config.toml
n_layer = 9
beta2 = 0.95
steps = 5295
Each number is 500 + 40 x the weight over its row's rms, rounded and kept within 0 to 999. Layers, rows and columns count from 0. Numbers have three digits each. The size before them is the row's rms in percent of the matrix's.

# layer 6 attention query, 96x128, rms 0.198, rows 33-63, columns 0-127
094:552469526461580467541542482439465534474486465527480555555521499457509533482528508575475475523489534482581514509495555555561485492483506542483447478433426482446483454502523395558512519449482481469448535500533542505589473549503525531568511513539481446492515446565572476519506507521588458437459510459483522606519506535466467528519499532513497460497544492506417471437466550477500473531534
082:513571554571481472501444548514463488468499528493470514505519461564512534534453528507482513586494479474432550432540540362514504533497437466581524487571514488552495498535515560460548576561517516486517486535513526501440512475591521505479519521493457504479515587492487551567456546501500579522531475458478532503455515440522511525480472521459474507514484462505499512575471444527480440581469
093:432527540487473521461504532490510500501480458541624478454506505470511488453527510488540439544526478508484510438561479569496449468538512484451504534500470473573528512482478450502561552494479515521516428559456525507490429466509500433528513430510470464478487465480486574490599470471482488526511518532483542513543496564434438426472569543541526457412518443498433556500519469526425432511482
116:379427474520507478465585532469422474528587502522519461496472483527477563476458535494545489510537494531471493495518496573416472548550443531511550538521545540486461547506476495448492432478513566566497461521540519531495543502499446515441521451433578554505556529481469547489606519505482534565556533489478501503560518503475527467508547520541517468437480501455539503502502511525519530471575
079:490588543463477487479484492458503460511496549475492493484539463553536478589485484432510493495488466503488578538527495404512563529522482432535536445549484460505564422537500472422524523555529522450480428502515530516479542427498519535475473497498455533494521492539491503580560540500503581544510538502494478398417513456556473437473485477512474507466440517471543524574522442542501446548487
120:424594560513441499561444570450522522477505546490539470481533507551538489553475508465500504541503483527478539502503526439507565521469382415553516491562513501535536509536516536470498548531521500493536480551503576496459534431503493509504481447467440490473486532520465530551545550503445532546529515489497486415431530395560499530517468439503494500481489488485587491556522441525512443528484
091:422514437495445532550515478434542473511514522461483536430518565489514396592468466434495473515503482486486534554468479533533597486503513521490494493486542532445494504540476545438466535487542449485558436499507553570534467494425450481484507463477492507543542506499536514463558426524553513486462445502538451512439488461457502532531520505527551519520501525471462548560507579421511413466521
093:446585440442434514494439500559552503539511473501419518469539452405541438460469473512492497497543548533474557540522524439468421506504558509439404492517460484432528469561483521553452480492534451509490503455516522480445530506496538523466481504554502476514523503512519433461557482466443480453419542548441396527500508525530568496468543524518488527461513487550491491531540533522539511472499
088:428526539515411509475536528572516530511428529480440487529516524473419462511538516487466569442473587503438477484507427469494437494551508541473449505542462435553523569521468509478479511525507458542563442547436508502458524513480486596525470481536508566435473501520497513495480518500497542516499571442492559490481540557458551497459587529509510515525485458502468433557529463520431510465524
095:570516525539545498534519550523423528544513504547516504566495496549470467509546563494542551414533588520564486544505556578495554526498553539487493453500580521550488523504528504477492534450473420505503514430555575497543484444478515508508542416497449503515511426517477481487509514506495511495515466475493513469442498526556439460535477487517412490553550496453557489390426515517506458508510
093:471502458524556476465505502539441518506540453528503481480486486532497527463508499488549551504598514474531463530513569544502552533511489454509507544449453526491478511507548442416481478491469485513468507474593482473534535423531528465497496479467601458548440431488419550478523518482530484465553504505485527484526518474471460445508504625495524538559500540404483498537494498532635465496538
092:492494486465463488577500459489490543490447540511511533512530534494572526509525449540498492471444449484575514454411490575519521459455481508543485571555464551535522512503483509541433532536580485445553490550501482438496429539454463451548516441553514510469529486579520497506488475487475455529490561441461388535444467454498526485523436468537474502433456468564492472472478458480450549449490
088:468540488520566439543552518526447507581536454520555463512471502570476512538445467433491527485520495478498473503525565528530467551514441498488514546528453500462501534550519507410427481450476452503437413479565547509544498515526496444539471497520519521522461488491478490486483518501488561506469441503472431524456561474535492528524457548504469543487533506386559492518595554503536396511556
093:486483536500531523532480601420464561522447458493551493569472453487559528526522553498520473536525418483511497539377536539454466554435554469517531457524493481493511485493520491528464521510515492486457530442536490416525507508473519493468485522520487526500482420462504427563469520460487447517506531496484519446501555479607485442496514484465535485464568504521530544406482518572491428538448
098:423500469464542535452510512547504486575527470493574414538514487531482514463466463531554457517588500474504457452583546469502429471489520451464521503497476512537484556517599477467466481522492473564481416545560504508478430465548552432508456461466554491499454455458448546449488497478475513518477462579492486531520472573532429505440464563489521509532527444517538504503538467468543481543507
094:507501512509482413487541442574496471448589511494472483549529526511470472507506488446447503462504493494530428467486553490529470555485473548516499535551466533494527539523574530429447479484510497503561505485574538557480483544468526538532520556535462566505558582487434459549477543496468477498513497480503515529460560509581604539527460605484442550595502473469537488537497542465531492498529
089:576389417530500476486543445520486469500568509567470454529483520567460515487469518491477563506513521503549499533524541534468479512473474546507611516507455510505460527473526426495496436508456484470475483439515509472474513523399417546489514555445494511519425421503435512491496448519504521521529446533497518463463474535505388580500470529509490521569437524455510524504475452507526485465506
092:522439508464490463503520455492454498478549523549496573473500534590493457470537534492446447441444505515476447463463487519609538494512439535577530470509400501446439530467450518529521455427490515503552534508485566470491434485490482509513478490434514476461522499500514493538556489497453483561567448500519468568518535494558528450504481503457517540432404457512474508591554456507541498489482
099:566494529545488512530457472580550458513468577563404508434440471448514498480441492464450549509423541552511512486531443463434509529547513494481461517488493474535504517483462479510495526501543481403466561472466466548519496522508491519483528472480462467550546543519474467498494499572502572462467540488456503484504516461460567600483573451494422547444471522464456448469446494527432483458507
087:493486473516500463401474473539528390490509594476471499417492480547438503445432466514557531493455531504464519478546474418508491512534485557475467482413510566509500468479488429478522470533476501507518507560450444525491565487532425542518547514465515482456513531475539517437498508558514559479489516480517505504467509477450523549456534550519497505495390466402470497513503437478550568506530
088:520539500541550534461515534499478533483515453575548490531467501503502480461414521556512548517593487516589483479564565476506510492475416493469509493475549516568530550490550461485522476520427480491536448561529557454540469424485471500514495529508472507562523481556513581471509578537533526497534540577581513486463487530432437482526508463504502460494482563474508463405469465452548545523516
092:504426531511451517522470537472493565465433497500494493490520547496513513484522518536493457495461524513497415382474452440467471491475532456571466503515449502510437565431510478520455514477510532551511492535427483451534406469552536550525441464452481504496496529569533490478423563506524452517507540515542486569490501423502513460489530451455563509437447459576452502485489402521477483507493
098:441568540463474562507433525477567492480520539463525504523481491452509458492535394471539492519473540477499539513522489502541560469465559495486492534470522471599513500543503485509528527508542465487526510596492491527439595456418524492486505539534472404447513514521463527532521476481501494533460495467432486440488458545523493609482530490529481409465535479510503583473548448503443558536476
088:524422502543492451488502535537517468467487468487532513510488514403530477516541536498614542547494501488501519521449494575427452542460532559516494532418447509482488468483530436504610464475440489492412551493483463484550432543493497559502592476548447555522497527529486495489522577484547493474465510452468485473508462447498488558531577509532485451476559469460439505481487503555480521510459
092:495507447496561508468532482474519485456544521551619469492548531525505544421481562535469458521491493536508448504501497578459496491530416530493533525493468537512439474449414451468527442498518521422500521444458469498511477496516480545505542499503411463510507487446519583482528488521424471507538426525555473560572410514435489447545475506535571485494439490561494529501487446498459492493494
092:496494462483530521539475526471488508547571436518587467495486471491532550478505541547509511490581439489610504519496627555543502456430471492507534524499445508447466545539580488485479479448483484500488461466614532513532513469469521462501488456457553558519448472555465505505525548542449505514484500541495467453458502525542413479485406559497472501515528517464501497446528539480548463553507
095:468466399439475464541520518432436468553513483477580492563457505528521533471520467541468511568554496498519554414513480524495496471467490462497515541454489534536501458502482485544523492510569494530437462523464510553534440447557483449497529462477414447567520459558530560458525509515541490510475503491484477519489435469462482540496471413511498445463539451488528564447417477460410450503504
089:536501494491527496523585455479487484564581527480487440544499520589438506480496522510507525419530568516603532537584569441541538461477444470498558504494540527503488530482581487508461476495460482509517533465578487508555473455511523481525488429446576562526449486586482487508479494532450507502508441530507489468460476494510485489503403476480442523548547461503557489460480475464509512542576
089:472482479492470597503542486437475413548480534493457455521503582545441433484545548481457469455528537531424554460590413417449517537513517521480503488509481508522455474476457464546502509487486539476464463495435491556488400434518544462503428474504475562528546486523544495507551452522484522500483460553507504528472459547476517433494503470507568527482484467549520517508470473447417481534520
091:414541487566478465463509570548451521518479454513538555463497486483516466486471492573447551485475545508395463403468535520523449541518488572506519532542482509510519534512476569509446477509485528514498482591490539483493524565515454506557505466547455531451491594503570531450463476458450544502498462454451481597453537525446471536533486490512487514425547472481493515556548486518495448459494
092:439496521443453492513496524435508557559468521501512545550507523519519501503559537460487420526427447453448462470418415546525526517536496506548509467555439439494516489466421493506522479520555527462544490532459520459509440517430488489484471493523482462476492442441509543549544430515463484586493515418517519501543549461501478462482570504473541478409438485516500513550526455550444445462482
# layer 6 attention key, 96x128, rms 0.183, rows 33-63, columns 0-127
072:456446416461503454476523561533509515547494431525509449535419526529461508518512481451505512457442502469499440456474513568490468504536514574472490456491479527481512443467475457479535468520486529535548518431464485465524522498404534476578451447531470431478423500473582487515545532468525476505442477475525497473511541493495467540564572554470608421465500422516516524522498484434497498489545
104:565526489558525517540472508436520484436535506511518507471554461492520553490469610564521496554544518535540563500510562480562505472473490414536512528481502482521441515549528494576469497514479483468523513553535507453512456457591459503415554515486515538505559504484428542534472474548482496515590492504537532532500444550507460506431450467481408593521539504441499453533507513558529484519477
090:538477472466485573488436505549447541556500560513491527437493469503469489438543503503468518447528433506546485499532508518492441475496489484439424499532501516491500439454486493537515472474519543524443512515488480459508441434457456445582437486586460532482521554587541610548540497451500498570481494453455496533551509507417478510528499440540485538539487518487464531413521507509422477451461
094:522523483544472517464510492549545466532406442483486500457494528446469496463456542440531520503516514468482559496523526518549522556521494486487535513452523421535453455552458488512401613549507427504527533514442496495630461519498494474462516517512511465519497497555515554465438521532434570526526480455482541518508508533533468479539476483477494513461510516510434394551515603484503449491479
082:589483520549457508488487525511563546455475530469456533509501471470516496466486545509457515561538489531521565529513562487568546489497473438538462536527585497518440555540507521601518517515471454556545525539455480458467479460574450557479562583490447504474509479457447505533439517491490447535603413506488613544515518499513511513503483484442473507516492544451504501541476515540473463527466
078:460466480441510455485573498483479465596535418487514544466487548486555540528487523507479516466466468551454451540513443578514516557544531479435533447477569490498555470503429470480500489464516500480459472481520513519543427518435508530489396517494571564562547463511547489472549437497571486576481492476474557466519556488531510508530501516478567439464489503529485516502523589458502518469563
090:486548457487493504540383567486523551486422519444448532461542454438514461519477454403498502510457508472544526484529538464450514514506528473537518443509481475480540443535458551440517548537488532503490487455458485539454577555511450480433542567541512470463527567502536497467513583501423520456520546503472484497408486506514537493526536543495520460495556463498523448503554502521503537604467
093:519537507479419571521507482586500512530508463530525495444502474488510513566465531462449484517513490548501530509467493446563476554530553544507522497572529537455486437509460540479481555528506545454501464495570507493450523512470464540449360477525534543479433508536490492432511392490502481526490469493469489521406546466522476524513541501472469575560495476499563522485577444562505466452455
091:445529503493460567506431480497491491487452539523508483500476526529431454517497484452545515565507556452511547484488537453532446442474464516488455540562475492510468494503535581480479573518461460546553465583486437484472561450546443423593516490475436465507428519479451543480422570491397464498464478447552510554472467471481452493493501500516456519500500488459518455497553454507472452477452
092:482517498516502528471489497462515534473561491493463453497472460500487543550558411506413430510538470489477547465489543563525571516468413487447458491551525546488493580470570480445491491560557448516491513524526465552537579433520499525485498537443496454564494515422451553483439549555541439460524480453501480492526551401506494540520489477499502525461537457479540502483483432462528515570471
090:508448510555460516504510522545484531477557471472491455557552486518491594503497493537468477496517455501496468478575526562510448519510422489468550475477478504495500524460485471456475402449538531510480515457518548533508501463516576581490463473547580502465548487466537574553485545491564554522565549600423445511569509479443485498589505452456489541529507454530525425475469484490533490472516
099:484524503474496446593482504547499538546486490440511576516450451502615482501489506546483526507492484506486480466433464538463515545493470425522537492497524512454577498541490507499451596472490518517526462543516526478404484541495441541449511532462492555506548492447501474496520438460546469517463480527418518438502585436566564530506506494442535476409512513478477554539509521440469432493478
091:457505490517415457476525505518508406529544455463449470467555524504452516461460481513502477520561472470499490431526533468574527477494435473549484461488519526507515457539478567463446484499580466490524508562486474487527529466579554571503491546459495473503487595433455544472501556497498521519432469487416522473456564443485500541521536553444473536495483452490536435520458439469502547573559
092:540427533513536432511518453494494442532494488485447516460455499508588496529508515571498454459493507533425460473515446574440486580520504434446537494497524514510583514497462470527545483494525575484510512469529500534514455512485482544446453520482539570552554488505571482486511412492538523496530435483507470526537572430514522532500445501504536457414519542569509525539456581467570542467519
094:448464523506514519441561490547470485488533516579549497487589476477432489460499486527528449465547443480530479507580530478528452539464501485445497525502486553472510478482520455473456472457568535525439462539547513466507483429494587504485427487546606537498525595495470558554486558476531488491469539534428442491513536516478489522507477505494383553543476490518535485435446500516490501535553
095:480546498493463428471494503536524467481560534507531428552499453528445482533521468512557515539555554474513537476511527409538550524480417561594520471499507553449538527500532459437437503518481479494526475569448524522499523481549546445455552485521472463497502547518465458452473582587483536521548513557511492458449548429507497516518534527446464457459533456519533510582510485521503434568464
089:477440542556513461490473508524468482421543557512528490590568506530459512483574456520500493522455510467488538525547537538489554519496538486590445525431483529474393546481550469470457462514543480612483488518494496568529477461514517534530565492470531429484482478452506523404469518489549459469470550555530508516519463521517554515500492470495516507541452450513468430523461526546532576546540
088:429448459482453424539513488489485534488521451455498486538522490533533441474529472530490500527385525494467517543382509494534487426478464543546472465467496522427490518498494485498503431512504512545537488497417520467536504549469497503565552475463448547522486473491482503470562528476479394463488538524540617487513462495513504498459545580461551482471469477538507595494464518556542490561482
086:515562458531503588535508474525491431532467501482511534463483569521459504484471535454484468533507506452560570508459485492508500468505515510609495484526546505572459519499468559496586569481489455520471529494474499498451508483548435492490434521450443509404411468504517480454448410516526548501464448425579527473473458480538496449491499506505606493503521423445485503487542475492486534477497
070:397560434530459575503501495521502531478479539553525514510536507475452444518478547464517530528493549470495507506490514510525471436548500562567461529532486453491459588452516455514595425504439412505459478503469527510490506443523489428475525491508455467425467490551463538517509542503490485489501532503538513518481382560416494494471504502551517516575489427482470429451547464525527513533502
092:486511543497565521434554552524458551456534430495511495531501475532461560503477485492566488454528426519509499493535525533490534512543474498501524502518494527471456500434509493463424494501565428516451506488541518485539521427530572479557505524553561477486492514523499535563539511477602544523577498441447505516604485558402467525466498454434451495509488460423462450493501478500509466587491
087:413509535444548499552579440541417493561476411508551565493468538496523421470496575484509476498468568506504468547439508569498433486515456467529526494533467536515504573507520509535487464473559526513539520488493518438491515531483450512590519476546476534476461480509475484528522471473520484428484449472527524482544479540483512460485423566499472460403496516510512587514484553461519494423530
093:507582443548506606476433494534501517495486568475501498490497517415497480536566526445492483541545532490504526486516561492423531517459496479421505519463538536512560530529517528479542636530495477566484491499553465505467467487516517442452485566525475530450498507560478586488517488476477534579430511452415492516464517468485483500440491467605531552532465538524487445488481507479496498512504
090:578470504537566476505540527502479560528465538456471521547505505500555553510488520505439467412537517495509481496536470544476500540526487587537533481495498598513545486431525488529530467492460531481529523458501471452522507535508391551487544515478499511508502488544553515509539511435571552485541390529552436489491501442424548511490529453568537530461425526529521564515463476477491572430491
098:515483468522479465502565481455433585488477502493512496554454473465465484454547454535508562457500452513541466507461472559516587522496508485547506534445503438495377485538534416580462451514476505583466525446433528476553479466466487490540552421495448449521516488528570517479571508471528449549588521532491555493495496579462459510541506496454527455494534500485494511465526501544538486489493
093:519454503530476475508525530537498504486558457524450519526557418523562551473486496564514428473500444491504434519575491536470534565500477476451489501470512549472573509482520477456419472475555529505485485458561552537514469477453590577436480528498572551504577533501526475474553487517605514545482564528451511485543571469481552552559510493490493521493469468534507498476458542461580506548504
096:482546479461552447516515506469456504558524483482535592476552466437452550535445502511451501481581450553487395452515516537503530517524549440497452488487527522520440533508498460515469505472583496493435522482513539496462561482536450558478532534531473545488606483537561483498531494455549474520442521485406493432543463585475531495550531442484524507534479521520510515490429569459533500497490
101:425505508472514551475477530488521510526544491506503459550493483514440554465523459553496451574521486484486482505513544479544537485458521521486458542520513545490476530518579496470410449493545429521495500552519499515538543429501605496511530490464563498498514498443410491462418578574548435494426591513519515398519503514525532503479506542498422508546508451489541457471499455495555494558528
092:439528483452503589463481477475523529533472543466512515469507512474401445474570498473499504538540521504504496527494547469554513467506592502496435528553496509489433437545499516517492471484522444538533534508467471450509550475529494433568501487504478490490473488457461474473424580474449389415448496468571567488500433548499480439484504589515461499576531460472516532456526459535455508514505
095:478535424447448441520555489550539470529528478497510557544556527500522440405453493511481539457446501492547479549496429434548517410548414497543494534584454510435495477536464514520506495487500480498567530531473486444536464458517501481433526509449498512482520548497501594529587455434509498501481460458468467532496529519508495499556457491489485527486487523468517485534570462396567489518493
093:507447503512497476546413483515511462505429518447482518423425481477561458465490521492525471509422531551465518500464458498473435469484491432481504480450531497494540480542433509550542539496435530568494468538424477499472482509481415500606527513497437543479483493480564535495540459478425485503478467479493613546481515494537469507474512520514576446429517498556509596499514552472495538470492
# layer 6 attention value, 96x128, rms 0.171, rows 32-55, columns 0-127
083:523446460459591460494400533468536551396489525496555486462447448438497462509505516480573512473529469438520424427488533463590498489514522519511479467469533465487560538456495547591500501438503490560472477547496481493471458549508497461498593509462499540473488531517457525512459510548575482507517446444520487457541530516542544575459476470475491483484525519448441440489522498439501471516507
078:526509499474442538549485509470423476553436620528542517385481487455508460451491538506556530485531477516490549487508489473513483499494529463473459483494506514593545500565456526440512468490517430509501496561473532511582477532578443495493492429532538614558486544462517490503478509561538502518484542466463468451506537475491563447498484536504463462475481422490450547508463470516536486485568
062:450483477499494517501539466513489472492544500464469443507529533503496521519482452513510455452489490449506474534498512602464486508487537508439537530498539525512542487438495425433541498441476458498512524509515511489426472488509516449505514610441476451463526524664495451567543540544523563498468513530467459493540547517515496494508479534561485430485520475565515644509471488497534570523485
065:444532532489581520531493519509515552544432509587441529432437454451498519491476559512434545512542496521510525458534469474527486492519521463511485507517492395628538554472527493480488449498476439492511472533473507547442506524578513490477483439459471512535480509440497467492447499528447431501542547435500474436518566486480553534451533493473432486509476512498537483451530440497462482495603
078:484509519506427450478555495493527516557542503502454561464449538524521509569484459461502543550457525481539456525490491430419491508489530465561466495546461542442434496538543550569482532589532509517551555527483511539526515452530480477510507558541468540522523560557531436448500489428530521468521515460483535494524511466503556433542547473520494450461542539591565555459507584437507538541487
073:460519538443491526523486378505479506479521546484563544571491513520524487486492519491487526479515493477519500514525507534487431505520458496471509454503460477511516461496562444385448535480526527448490527478503437380555471543488496462506520469596522455500522466544507533583530443472493455489492489569483444472512503503498444549473485521436491451528406465469477490473494503531590596434512
073:457537527480526463452545443515529522574513544543558483498472482450510472514510515478445577513489536444450348542535483456484460479496525507511501511548500547458474505574530521491500533409501492516492448598515496480627479458533535473495499450496539490551521495491469536423524480432494453497537481471460438451463597502446494481468482487468443463459471502511504546486539489491514507491444
072:507534429607561444496529465521536542507455510564505457561541518502493499517515497519491548505511471523413437434475478423471539477485480507499492401533485481446456503520445496451460535528485470492486517454515514490494449570518493505518527470493454409522456490463523464478447475447568468524482468514533562471423551466497518553502387464497526507531428415463516489449497472555460484494456
075:496500454537541477536533567532465461464474499533447493432519465503497521489505516497473474498510483488480590616479496454581571485504515517544515471468518494630436578492425534497518570487433533499526460513492490533457434483491508541480485425464582481480469469560512508453510498552421452566513483551495511527539443541462509528504560496488498536515475573478504435560538491522490483492542
070:545527475472516493483469557458535437452516537432479483558504504545499515481469434508513496518491469643546584481511498488468524507493476479466508418470483540640564474484551560469552495486478484478473495471511571560551487474492478526507450469407438521500512501430572536507510487580518520568502529491459479547482504507486544530535485463533516528505493468534467459476481464499579518457557
069:502447443525464534512539481471450465565520523550438438430553484533490514471495520487573450462534471470451563500539492501502531493493476502440485465483578477497512504502431405409519436482436539553489573478502498496524428533514463467502461579432531476489473547578532526525493540599502506520446501478507474535519553485456528517501478542512501506433507444448454586500481526562532516504526
082:562504495454450452523473546539481555482482464485563506527514507525496532478471438493421500475454496468559573413512519494553439483518514547456532524508501487551482473438524489419469526488562543442479528570521478466459449543476538518492478469543474465466481489532502494530519434520554478539500514556494499517524554563494515515511487490515545576549450457586471359476551462584456531484481
080:468495547514572436475541518516497529504514512516562471536513495464516481546477481431525469494469550469525482448515472516509466499514445526514514520543511515513544544450562461563573438448423507474507409565459487560520506537539527469496501463443411476534500480402460508439541503576477474505528539522495447465521561495479487534508475456498433517528580543489532521550523414383501538489478
067:551473494566503465465492499530512497484563465484504483489517504498486561522513494528412585524504532436512478489495532488516504491498623544490501508522501504403428525506531549591514516462457565513522545540541545530436443550469517524481474587453521526471546550601526486463516513443571526522530466580542579519454487514489504505475534533524506513514561536553521472438488465537446467521450
077:500455478459442544505523508505491541489551452487419506472440505443484479494473468542499458450488481542473538474544568566513468495471555510491473532518449485544526486464455463483427532447477447562512604467544524426477641462501520488499506503479521521469516518510487455472454559498622526449493470546531473522559532538513500501545452539535511547453540400540500530538519520456480491474490
064:461564487539576557572477411509516524512464445622511496607538493505506511431484538533541501523518479421458515468505471502493504470515429458484429425540505488496493575573470516459453408477477573477466473413469532537510446476517471513486473476493493475489485496485538505564466515483491435462485524479505509447527497458424571459538468519494486501492498454433487540445528511505505499483500
070:449462497462563481543552613465517511512477561476604475567524499479515476541482519441519473485557527530528492505476476521513511495448484464538513502469465506555509452534514524468539553543530404518483525454489434467485530458530426477478527476526535513543488412495530458558467560468485459452492518501509492445447471491527525468524546509510499536534501490454477620541476428471391445540492
066:516469544537469578545529427493449525521440434535503499466560491533490501487461522480547422465551461552507519474546475494491459497501474463497426495537439506483533586541451507421500555572432455516458556504477524505544552474573447464497429470497443467521478499504526457549489524494553471486456494545504489464553530485477488451552462568532437545479595466438459578515506489500532469518508
069:439566538470478573545566558504498552460518442483455554486507472447493560464519531532500533546465513516469557606492503538489468494525536509533500548570486481531445497476503556542532535508519493448489449543463547498475437461511500488478446577479488516467502552479470477492550521496533509517527509526493515590535456492504483471510596502541541527588469519560483522475546463480362428475523
080:518518562464515539516474362509470464605462494511516493474539518562511505501478531544506542488513477477510494536535480540492475532524408468479523492473523463458600531499561443379528435547510521415530545481448526573544499528497503486519455545544486586527524513477530523603516517493481530520502531495520466478513465466458512520464468522474450414505539487513518480502502574530545516469531
072:488492513501513464509538500488546537528450502488453501404472475485504528486516496519462480470505514468519548420491501476515494466505480497508467466504539496607503532415440463450489437423442573474488490472463489501470395485543528450484504537506546490460494532581557525553490509582448479516522506472497455501560644511429505509490453492489431468540523481499526541466538580582495533495531
067:588483485489473393522545492544421530471517505488495537552474504474503505556482473447439473542495499481556609543457521501508498477459548493581487507512425509530513497564510493525513639544519427547549523529492510531439521420520521532501546462550486517520524443506529477464539498500524524513509464508498541492451466518524606488574543499516521486507494571546439547487541504540459478524515
069:476513549457473542504525508439564477565486446517407539563508503550510533481508507531566490439460475511485421582528494499400514533512465453436488485566569499514488474469499522428476473505455464513460550501541502418467488448442538473491454636461540462501483476580498490553502496516476455511474501492495520532545483491529455466466527521504491498491570478507487520472460586446573502507520
071:506469491438544428513459484523525518498492479531563505510515508489518457555444462478509485489446520461577516539477511478518470516465456529558515511477384437413479475526563502575504566510534472495478427496484441527458383516513484474489569476529455522509523518535488479471501465594521492480536550504505466470410509445514552521532508566503446500475581454452488537531555562479536541533542
# layer 6 attention output (transposed), 96x128, rms 0.19, rows 32-54, columns 0-127
111:449553503541523470450477542527441487520552464530476477507515475444441464482561475502522454527510493547497425496525492549478515424481514588486527552528484428573469532517509521506431491431489469567594537550537449481505487517469522519457508422535522514551593491506529532464479538476530436535479549449504496561515491597516510555520542503499504543530457518438495583458540550520449483466458
099:424488500466548490537535454517524492519409521553529510555496498506683554512507517493563480521571543493494554492427446536460531540500559527413488473539507519477509488438514480566481493466547467479459518527445510493546453475520545519525468472484536521440442467482547452482469510482531463496488480492548484524501461437502506504524584461543483541499489511499494422464538569450482495435521
083:503508475526485493501540544433564502472468529457444559507442527511383489496534620485487553497458633455435557474462487473527484472478515502575510507505505517548467557543529494548517468524479470473515502524558474468493516446540466570487510536531472471602549473444549522522569508549453557510505447490529545484482485459532528510451467445499454546473454540499522490503527500500481539559466
096:446482525477489458486566459523485541453478510541553430503516472479607555483484542524556506520468461515487525502540513532448471545474467486410429546529451534521509474498476498512484527451602512458500476567465471488469388444511502516480497478494534544455429536481510439476461486440515444520492467460520570490489547502518486448569556464543556512445453550473473459485448586491476446481472
115:514420449511556511494521451459444432523485492524431532481520563524554486480562500511512539436515564499478468515457599443485452443427503458523460526506554486468543474528509511503441515489494540534432507457457448522460434433543479494512476512463567417442453504472474494520500495516512510487454462542473580463522475490486529444501420461517515611512506480489525456462457458558516462558478
102:468468479532436507476489486483570529523473489499533490506477435506604509453436449481485498492520450433563496421552473482510570553564516457441433543444461509485494522441442472529547480508480454566507527503546517459512574542515445544505502487524550518515433485485511495468419506546527454480497558464472405488489433531518473525455546482492511413500477478574489503493489413497554532507454
093:552477481483467442459569440540463513504542456510473487452509525546697473573499472460501562435491539496502444464504578523468550474540506499485456481527540470491565455467499531497486493563477581531534446501511465542488516497544516467498471486454527499515450530503516479486463481480480417477440469478429583514499469497513475557542532496474432517542495505532546528474471477507433486515471
110:516519567519525442563543509506477506518503516529523497470542531480536494477543503458558538537496455478500479519502538488467598504560485532501467483571524502525490499545482605482445482484503557540526594531551529491538522489487497471574473542523509541462414534501398508505406424494485439506464512481503548463481561420483466531563525527385488495536501525506505545474436568502530452482512
095:419560520477448527501472505503476513432454494502521452554522459460542514463385518462454460452496388519518466517538455565495447472508525516472517545480465507521554498467543504391590485559524546479490521502455507497504464536528561451435499488553515487487471483564536480402535498486440483507546479483524553547489543472548495481492544565522558503487579506508502478546510562539477503457524
106:498452513445499457453442526555490456525536494532559579551540490516503559484466508515470524473469495523549561491458508551502483538549491488500518605420603508483521498441478466592535571503496465414524461489514510555524533528482537449503499490525407513486520543492438467461520483546458549474564466549528549472502474493502522511506494509556521557489571462455495443516508500435476547419446
088:388583543501503532526476511452520544426432553514500514509558454479447504477486528481568517484460522493462503524492437524490484492493496534545540472492485523501440513559539501595426424514561470462538566568487505451502464531445531539529457469530468538506487474495500517437477456442488475496502518445615544525452533469502496609470552504533480567460501531545504453527488547467513522494502
099:515558435440476495538532508534570542541497494479507478530463524492396506491438439510476495560533510488559533536487484453515523462465492512463537545469492509495477489501469495529504495534566524550526440477510561499496562514530488469543548524525454543466450495505401541482479444516432449500588506556435452536468495567552548480514552506536543432516598441580477509537518489500548518479416
101:588506514458489518479536507542448464511517437483488463534494512488642524494514514560509550529480573545434472512552550516515452487491537499440569553524572508497565528547511485544513533479529561439526442515482427538460454456551478495509484493439466520563477540483512521513529464492484562429547458500509539498536518544488559490491444477551390536448533518514516552529472522464437487500493
098:516482484517470483502559471498423493465543517481474441421500517531334459535503562477470551435476450513473438531546553479523491419525493509549524504478489449502562481459483495508486461533529525520527497440489412525461503541486509495532530509531520445547516567534421538509527482472422450515511469509444528514528528503579540585521497517483544560521535553535533535510463529525491470524569
104:481550421514533430561480456417518573504486479487476528458540586515324478564524535482508518544532597481508565477510466489543474510473544505472517472507460537531446516555515521558505464521529485525500494507563528484484552486486452500561545476496454498519565477476553520511536511438529499538450526493491434469501470501552504517483447458524476444596509484467454439460493488490511497489484
104:517422547530532521532466477571478483470492457492507450487514502490592595466487486479528495563443483493543502511494515429427497549493532565473438513504538535477483534529487510447450487517532531465472583548435520457503357464494492488475536448440481532451419515483485519450443536516533460472510490490506541508415555463468482476496562500463553521501449514548483523513406520491484446489490
108:541473447521479536609472430468480480496467456541416551491419490457542481577519541478482470512531575489522557504510478518515473503474507496505488473551462516544455567502494580433549477475525519494478505522517515449477472422503535543495469522537545458478468388478585495472523559546553487480521495493592481535489497483509512425466493503543487386506430469512521425520514496505543491490499
089:514511493521492483589507491455525500535451541527477499466533519463571579543520515458526524580482452439519559488522491453478518558477524516441539466540531575430462482541508397497428493487546471472456538477435524460482445423522466536551511464464520486446360466449485486491478498493544459467550482538554527487463508459469518458450524475499517503551543507523524471486430538532529463457537
083:510505568461533440442388516430476474510577498569478442550495467510404551505471506588471488522426461546492450450503484482532482507486502508501570561534503528516518513504469490487491498505517494452443483534434451460450460476512558491471558511447512495439477528574536483473501522416497588537513484464532527465475512556547543418485497431510499562532506532480469503489443512462446479482472
120:473481522544471608489498500494535444484471551480562466459481433522553498486514527524565478508404487459495585505511496433477535555520470486452465464464492507434532523514518471545510512491524459479479518509464490460444445467543411577450549501450570521545449513534470515512499538514513521434550514517461452439530507522426493429496556443523557470488428603547491496451491490541508514476535
099:481554517506501507463428522496494480488511483469502480435591525450545464438441506513465465489509508525464477476489437528483472462415476429485554549530475460537469456522532560523447551493621504521488484507418511497493399472563533470498522420509495516499549536504483491478452493456491457564458473488528520556520530566532483516520553523514525591394510481507516509513541522465431498482421
092:529459431499488563584504512486515497483498511519460517528470547484549495515499536482420509522538522502503569517522481515540465490493621511481486484497537559531486528456515511445624496553500492535468481471515482500475517559504478469443501560553524468520472456485568500488570507505464541542566448577524500524579489517529492451493485553507589420625561516521529501474503522559525466449521
095:418503514496461488413516426455485469597467560545515496433533469499421489545511485484545497483489519487481468527498496495490468518516431448539485541507482482469505452523516469502393485500496486453455501485516524482544549429517479495522452512485446533422443500485442499514536472433544518523476489486523543443458507444498463561435456415546472563398534451500510427459520438537507507545465